Each number is 128 + 32 x the weight over its row's rms, rounded and kept within 0 to 255. Layers, rows and columns count from 0. Numbers have three digits each. The size before them is the row's rms in percent of the matrix's.

# layer 7 MLP down, 384x1024, rms 0.0272, rows 0-99, columns 320-383
098:120138130129102096178116182148168146124085070133150126156138091134149108129121176172114138163107084175124083140054187150118174124097126084137159082107125134118153108139141122116162122152098142
101:071122118089161208130142134149128124131189094151168146134155093065153195130169148132155122145133151126139135102097104120174118157087116086177184116155139142111152142123153156071176075129105174
100:096181166163177141142108156121141109122110132080139119148155068210183137181091128181076132130108131142092141148166116127135153129109106099103117138106152092166132117157159086092092123154106151
100:137132144090150084195098140145169110155143175111088173174093134139109173117164103134138086140130131164121137109151150130119128113184129138129148103095169132185107186130108176139200050150128132
096:034147093121126122141136148079135189150173129155105083156171088083129144120126184129126097173162111147178150230197157144081134175121090126137111081127106152158070188106149061166098161050139100
097:084118073067141187192153116118106089104186131149118139098105101075073104163147163150093152099136151104113170161122195164213133090087093147146107054142131156159160148125122054148114137122127108
101:117098126090117143157116133153102116139107136094082185141120185150082189091139125113188195118189091155043142129158131045138126170072158093143123195112092085111129132111162148109077098072037155
103:108104093101179202123129121100101125088107138177121137162149128115117143095171138142112135121144113151112103097137139137168138146151132101106129104131130124091141116080160124112170165136128131
096:136094183150176104154116034103127184152153155066100110148138158118060129100103126164120172137122145136123077196098108108109092163154150144147169145124157172079109112177153170143102107142117113
102:130069144104145067075121161130123124135122085108100113073104119111125103117087211121106111096102118125123101158137165128136128173124160170130105112172087102117118129157163093154180146156189115
101:093108169121155094133100170120094148059084131072064064149137121067088191159121040135116144147131192108150160113102105147134178087138114128138159057137112126108124075131108121102171187139136125
106:137139170127179095125180141182116133133053115115066153123136139128133121090175156063137132102135094159110138092147179127179135071127133132167162124134107112133117165170131103108055131123097146
096:154110088108204127127173146160144089108137120127090124116163146122141117097154084110158188076132116102163163104097140140142178124099158147120152114143111132100140120150141112131127117081118137
102:145173113153146105085088126132166123083125103147138164131134160141175085134069140122110127144123116123122120119129099135099118145167126127105112070130140164122182122159108105152035194168126158
104:106173112073170118125073136134093127138171108072092165174092145120117086110107144111042172152127140169092145106138155074127078128157130153174128131117151188158120122169144054147111149116109122
101:157150089095068141128147110099137115122081118114167114165144116121146159158191110108101153172146131125145181085134187111146122162137083099101117136112088126107126099083172131130087107114132176
097:114174124131078164150109136111130095114103105182153147181093138156098087134167104123119081119114069142147130133096053129183100133136118101160168133134079085169130126100129120127079159052148114
105:094141186117145079147165172132166095078131098214086140102144164091118071086111175169112150139152156145216182187128158226102168078078123101131126127151186187183092105067085148142103160142110173
099:126092124151139112103096142104120165144131137128133121054128064126097098142145119088125131144145075082079109136117132155160091115140117122050128160121108114146140159138079153151133161166108170
094:154102097051134137123176080126042079134149131133107163187154110133139172159116140129174148132142132168133159119142090088157132120130063119144169182096116082149066082162171183087147133136052133
096:159117080111146194085115075138077096168109165134100186151135099143173146157144157155105036114111149149172195117088134120163176081049173116154124107131128189173121128098115116122119121121100071
103:068106107049126136130135145133163140136181101221161144105210096165134148128162102164133148102169147115194198097148159202153150148069114092130094110192102153147167142124146130132119117143106093
095:092073124166098094104131116078113142144107094088151133159092117145153125184147093135089106134137140154161070039111130106134122174133090139117124101132162138136117152123166165133160159184180143
100:135144125174144163148139141104168119119104118101131142161050080117167124104089163092056128112119140151170116143135164138121145063100100132114141151180107169139173165132123161171080150150064166
089:134153139109183139065122100180109108078169089136078175088133085204163039092144133106112174116090098085146171104129144138114100131192112135116149162096155103112099111150123075188124154115183123
102:132159093092084111143099170149078150155157130132104184136142135163082121175137120128097088101191103132162154114082110142086135161142145123146104131131149098132127142107106137162118084152128132
098:118146147122129192122144115172030078070120111137167143124153062133125129177153099142127148121102094064124105167152123143100154104156103053131100128157129197118137187108107166153054125114108080
096:130115133091109126085070152125188100119112121106154123188147092083115063113091113114115086092136117134136127126084181101113095163139137104117113149139168114107164134139144134135131155164118196
100:183149132138155123149115116186081105105159105091123150104143106128150145131092111152148105123107168115173165125119093143153080122109114116095172150113127068115127133147132062108149115120131114
103:097103109102133115166128139152116130135112116003125104112141117116118135102164083109095098104125160127058112096105208105132163106088115147174064138110071112123159159077140107117109194149145166
101:109153151124116113197143145141105086163118163139115174112105124112077106158156104104147179098189144167136143171104126144139131156117142167166123110105106116189132126139123168108153099104139100
099:171118159151107183124119131147127151093130120106128073105122118165127134162176081174185112107200094132083101115116155167095158121087151128154073142091135129047104072132100106114124094131136131
094:141066124106166162122113163084119128136144174105166111130127032163128108113184122101153133090128118199127134128145152131163117098122111184130133130149118143134141115147083167103147163090169104
104:165152156138159134181111099125082124142148171133097176082059134169167102128102166115124192190157108068124169118117071148185117082140089102140106167129096132121145147165100146087064197116154126
103:122106091096127152164156126140222139107115185149177097172120132135171147119108197195072132189149144158113120123088117108166150178121158127161139123142155118116139143097083157117152110154132159
101:122106127163120129166144187171153148120089133195166189142121050177131093150097112097081128074162121109207097113150131179116134056118092108123122137147101091156068132106112086153151110150124093
094:168142137143099124140157127146129076085103092097142112101160064088088136156092137095110138113084111122144115165075139156152111098094099101122121141155062154085180062144160097112191157111126156
099:090109095122114126184137123140193110142107139107135159095179138087108148097146103122175172163127137109150110116164185141145131084138133124079080117103151056135144122118109150134137083120116192
098:122184133116136142125166072159064103100156132138063170193085055093120060106098147075159149143101095122138111087138123066113131151120102203196124118107131091157110093115126090150131138130093136
096:156089103082096076156171162115133111127118117100170115126124169106127125178117119169127080147137135126098131157213149136094194136117124118123146109136093128137078136121149139105107164093083132
100:145137157139118097098074148152129138150151092115154154136070135084130134105143140119159128197108110120044141113146186160110123109109148136148113087063160128169125156195066089093127121157145096
101:140143140132115176193093120108127145103141160142158104109111130158132161104128139129070168115138138059170117148143114129100064147073140164107135154099067117149102147076164110118131136179152108
099:120095152067096173103102125155086098131157122124135161095105199099051116098142135134104152121107158086170139160133133076115128120171199211177146152126099075156189154135125129051156150220153124
093:047101082134123158109157218112159187128086122148159141137136142160080151196179125147181124106131095162134125130116081137210117170107154078176100080125097185072097137132119130109196135153159175
149:047098121167012128119147138110159165150144070157152142132145149143155180102160109159117198124117094126124124171141150132076150147136179099120093118149124159088202116133108138125118123091145099
098:187102163069172140095189136141169148111072196043162137089153083153159126127124101172196079098074176136138084108059168174120068116125140161099087154162187124091187135133081103043129127137102138
102:156153142080117111103184116165173161099097152068122101095086101178105175181152204218134140144111169108129133100194162116133086129111086136151123167153111125181074113143093164071149136153134135
101:116140153160192114060169145130142155156093141149150118099115159152133193108149128110186158184114067125154146050109102069136143142131132117093129133128077129187160110176087084090146158115123154
100:167104095180141104097149121142144148148070100127110138164101137115118105167176135108159096127164123140159162203036155147175097121143066094115120103155124150065126083147135171168135114150160161
095:133192179154158190128125084118133091122143079119110103161067104130151188170131106086087069166125154121137076162114112114124145116092137193200135105107094112085087179174122074089159106145125111
102:116111132103163185072168174131126111167118094080139132102144149081132073142144157152172078124157083117044106085101143143109129143137148156149124088129116116065123152140107087138121104103128161
103:114129164146115150119116096098179137204122090081148089065133152055154147161099099153149098084181162076142155131112106126135114175152157114162094130144166162147077146062154091173177174174109141
103:149125098131130108128084101153108121158129097162170151131084138132090153102122122055060135124147178109156116126123126147116149135092096068113143109154147098081129144127071117103078091181165160
103:169178110048142138091058094107095152074137141118176114157093138157135150135167150137168129153127166075113164071048120163179114119106102191161075124055131200151087181113095092098195140104164126
098:148174104099175115101115165204143083097141131109191114148125168177102141132135096163186090126111138121112112161134157090113158138171155135110140104131131134105111105123179108175106119135142192
100:118082130181074118156119110153168115135156155121142104131138108132054142202085123172130114121082120120162156120125110150118186138096146184090136175114167133128109092111147120123148155104138115
104:191140123083149090140141140108176130123116120115138200147127154184142168103118116141123140113167189135103054092103155164113145142123123160042121157121083148067121190102125174133128092141106101
103:082156153095151111224103138130161118102166117179137152163142149111149133146127139086117117150121097127103127077095123118079131115084153077091140166146163118074159069135141147122143150089101123
094:111143118081153070151097133125143073140136168154169119160102126118170114158105086141113135152157174100095135120114169148085129087088175128159147222066092146115122129113137122173130135174153124
104:096072104075191148168167110142159142155126131125071136132110118129081135125168115179143099105099157139126145141127062125157136101147102106066144127091153118140129147173030091151055151141142191
098:131145153132135157158144177114140180175106104100065093132127136091147109150120106128110115144150109122155007095078139179172120157136181142088158145025168166111110109106120073125119118117128122
102:142172161108075075086083100154134151091172125137111120120091037088132089167094095132141134139098133129128093170088081087175111148139152136160083118072110173124097143120140129126129105160141119
101:067146158104174081096066176105138138141142159146105140138133140168141131063095161142191149137111161119119204187156083100125139146054153135034081049068120039145178069130197211151105101156104149
100:124130148099159095142122071123180099152156165120147135132137131144100052110170130130129153166140192141091110170109029126178155122126129119112111128136165102156072088150190106110145142172090145
101:167140098157157107159093098166135166179112134150111126125099151115053148084147122128081105114105135098115126141150111192143119087127157138125140157098128118085159108125108132159119173177121098
104:134144083169127113073191127206121188107165124157134156154127134160112169138155165157118092152145180127097119123190067102175137109133104131186071149140142092159160122114107110178101157141125139
100:101117130135185140171154183182148152143154107155182155124134100122202130125157095137189120065128108179158150181134146119132148057127121088138081123154070102134125138088101118081138082160091070
102:136065118105180204125164120091142141125157160092153128137104115146147161109160146078102114169144096095143091116134131118212195147196166101155106053133134163123141154205129121155131065115145137
101:081154083105173135125082171090179161125095102099120141064156132115143159140129146122106113206137089165112133118144025177132151098146162113099161166137089133129123127182115119191099164107123121
099:182149100128088129156104139129091142076101172124098130170179131141160124202139112112133090128105101170144112152139187125167164073149128122128107136133134140146178139075143159154114101122115111
091:142100075147083117095102147148131156145106092104160093134129136142168121097086116119114118147099161082072141124077200132192125162148141139162124051100145189078167142132118155152150098078074117
101:140141110166113114175224108156210161103172079102168133127096121121146149095123134106098124145127042093164089119075066103149093150062133194104077128110145121076187132159117146130141178107139151
103:115148151133104134180147147153124110134144151141140126144117111161094084133165142139140144133096123158121151089196138115125139095136189116122160140159105091189084118089077132167124186150113107
104:161069111104092185133113141097043146133139062111038121178130116122101128174129106113072163128085186078123091160127096087074174151177090117134149119177185146108112137112160193103119061099130118
100:075109047155130160170130095124131062147134146191072127111115164095134177166068104134116121101148133137120148124087099147126142118178149123076128122135096152127132145167101146146148192146051112
095:106123173113140154107156126176142117091123104189160115109164169124114077164101163181144148109153150133101166147136118146111179114137131093117121094111142106152157141163082131055099084159133130
104:085125148101152122099126138193130111106105089152127104112150112153117127115130096060140108142160135110092129121124153099102097099144134062120168105127120172103086099127130167133086101154095092
096:142115159134096121091157129155183122113157145144108093114104162136102123120170087177102156157136169064112135145138142082141142150154108149098101190116111122146116113175088083097095092142113114
097:193142144169114089081140079087139154147156154093141105163171147159116077089110134106124131132176078140078182141196134106148139130127092127081111122132140127115083105135107104156040128099146163
094:193099147061126157132160127096111107083145112114110135079170162150166139165137150120112128150070095157136164132126108138170135107121117175120134158139076096083167097123127115103128108147161180
098:093103171070099092090106160120110127150116073181144114116127102132130140123124111124135154176114068134140110091107109153170166131156133147155147139107145117103179116176129125154118138086115127
098:081137161093151125154167117079143193182048173104189080135129152116202169096117103084142165118135116210122123109171080125078163195105159087073148159112186108102164121105135111107109081105203172
104:112132132162112194083097106068061105115138097092144189137188100115118129118163108164146082134116095200136092142149179132092138153161100085149116099102162114126098100105132137201171114154149167
097:142111094161169107107143105114079106118121098167140077139040159172140170137109114099119135163092111121103087123124185126138105121152086137175075162118182143107175197098135090117142124180118068
100:115156131199093104136124139194170126113148119147153098162198146169084118148148141116146088206139116110122193130108096139130107099105103118089178146133098083083087116150126120066135127186101119
099:150107094116122154189182172093159138124091148148170115081155138135143133180087078088124135181073077088100107159127169118107117110198175104118122135118130126089167119108126115123153124097125128
103:141162110106192146136139073117126163080054145162062141103109146129143144128177159136100128207122111135198135064198122125142145120186155124138082113041176057121109108055078178100116059122138132
104:196127065121130186080112130112098160163101156101178133114119106158148151088191156142127106148140178147148128123191075128201092162115126051102102078105116127160145142166142077130139115150114120
099:074149121128086061150171110117181172122107096179073104148106143114132140154153131154147115165130112133127070123110124085173132151136089104154104095188172102130099083129189236089134127149052094
100:102109192139146186188153158128099148127112109168116139129144140138173106109076128145102126110156095165097145153095100126129143110165160088103138103100102135143112137119121107131117158119070103
102:121091120145122114142143144114064149145116110135145097102140118121108117191118142084156145069071171109154169167118081107180088085107111156113122155153166187155107120090118053140072164094092181
097:165086150129129097137077138119177116167122175168141106100129107130095148102083129143148155130141122140115151144092119144137146109088136079160128099138199100104131159039096089116118161136154168
095:176144153124078095118199145090119142186083099115141122147128117103074140148078077164098108154091137170120116114131154165145101105145126133181157084096123105121163112159146144082167139160125100
100:152173135106151153060159111132155048145101138112109115048178113087146137139120167119118152129162056121181145095129160179100186134147196163057136209090109102135134140144142124135143150169103113
100:119093118119157200133126177141159153198151157111179094144154102126069157134095047113163140104140119127118149169081171172117108139105148069093112137099168109086107173115104176141129060148151094
098:079152113127109070116138154191068124160133166137152130166255187147153119206164123116114097083071142140076168045184129112182166123119103108104156130122134055156109135111130131155137109158128120
100:092150158108143105057115128100091164141162112153128146134110137119129111106140135143086142086146178163133142151122119140119126172081139133163183166130180149179144075158173139119161159216118176
098:110108089191120085079119169203148134130111147135101062125158115167109075115165072157171158116121122155136063148106074110145083111152169172173092118150089086133043144101085115124110114132132141
097:074087105033103131141113109134111130102085169187141064116177074127084162087115176129123162152124117155133127163161078163169136150175110155076141141168142139159138156119131080120131141072116060
099:150071140127125187153152128076150112106148146139130113120096053129103115102101137115096145180168109098079058087153166150128155145198089156154106108144126094098091071163098119088111104116124109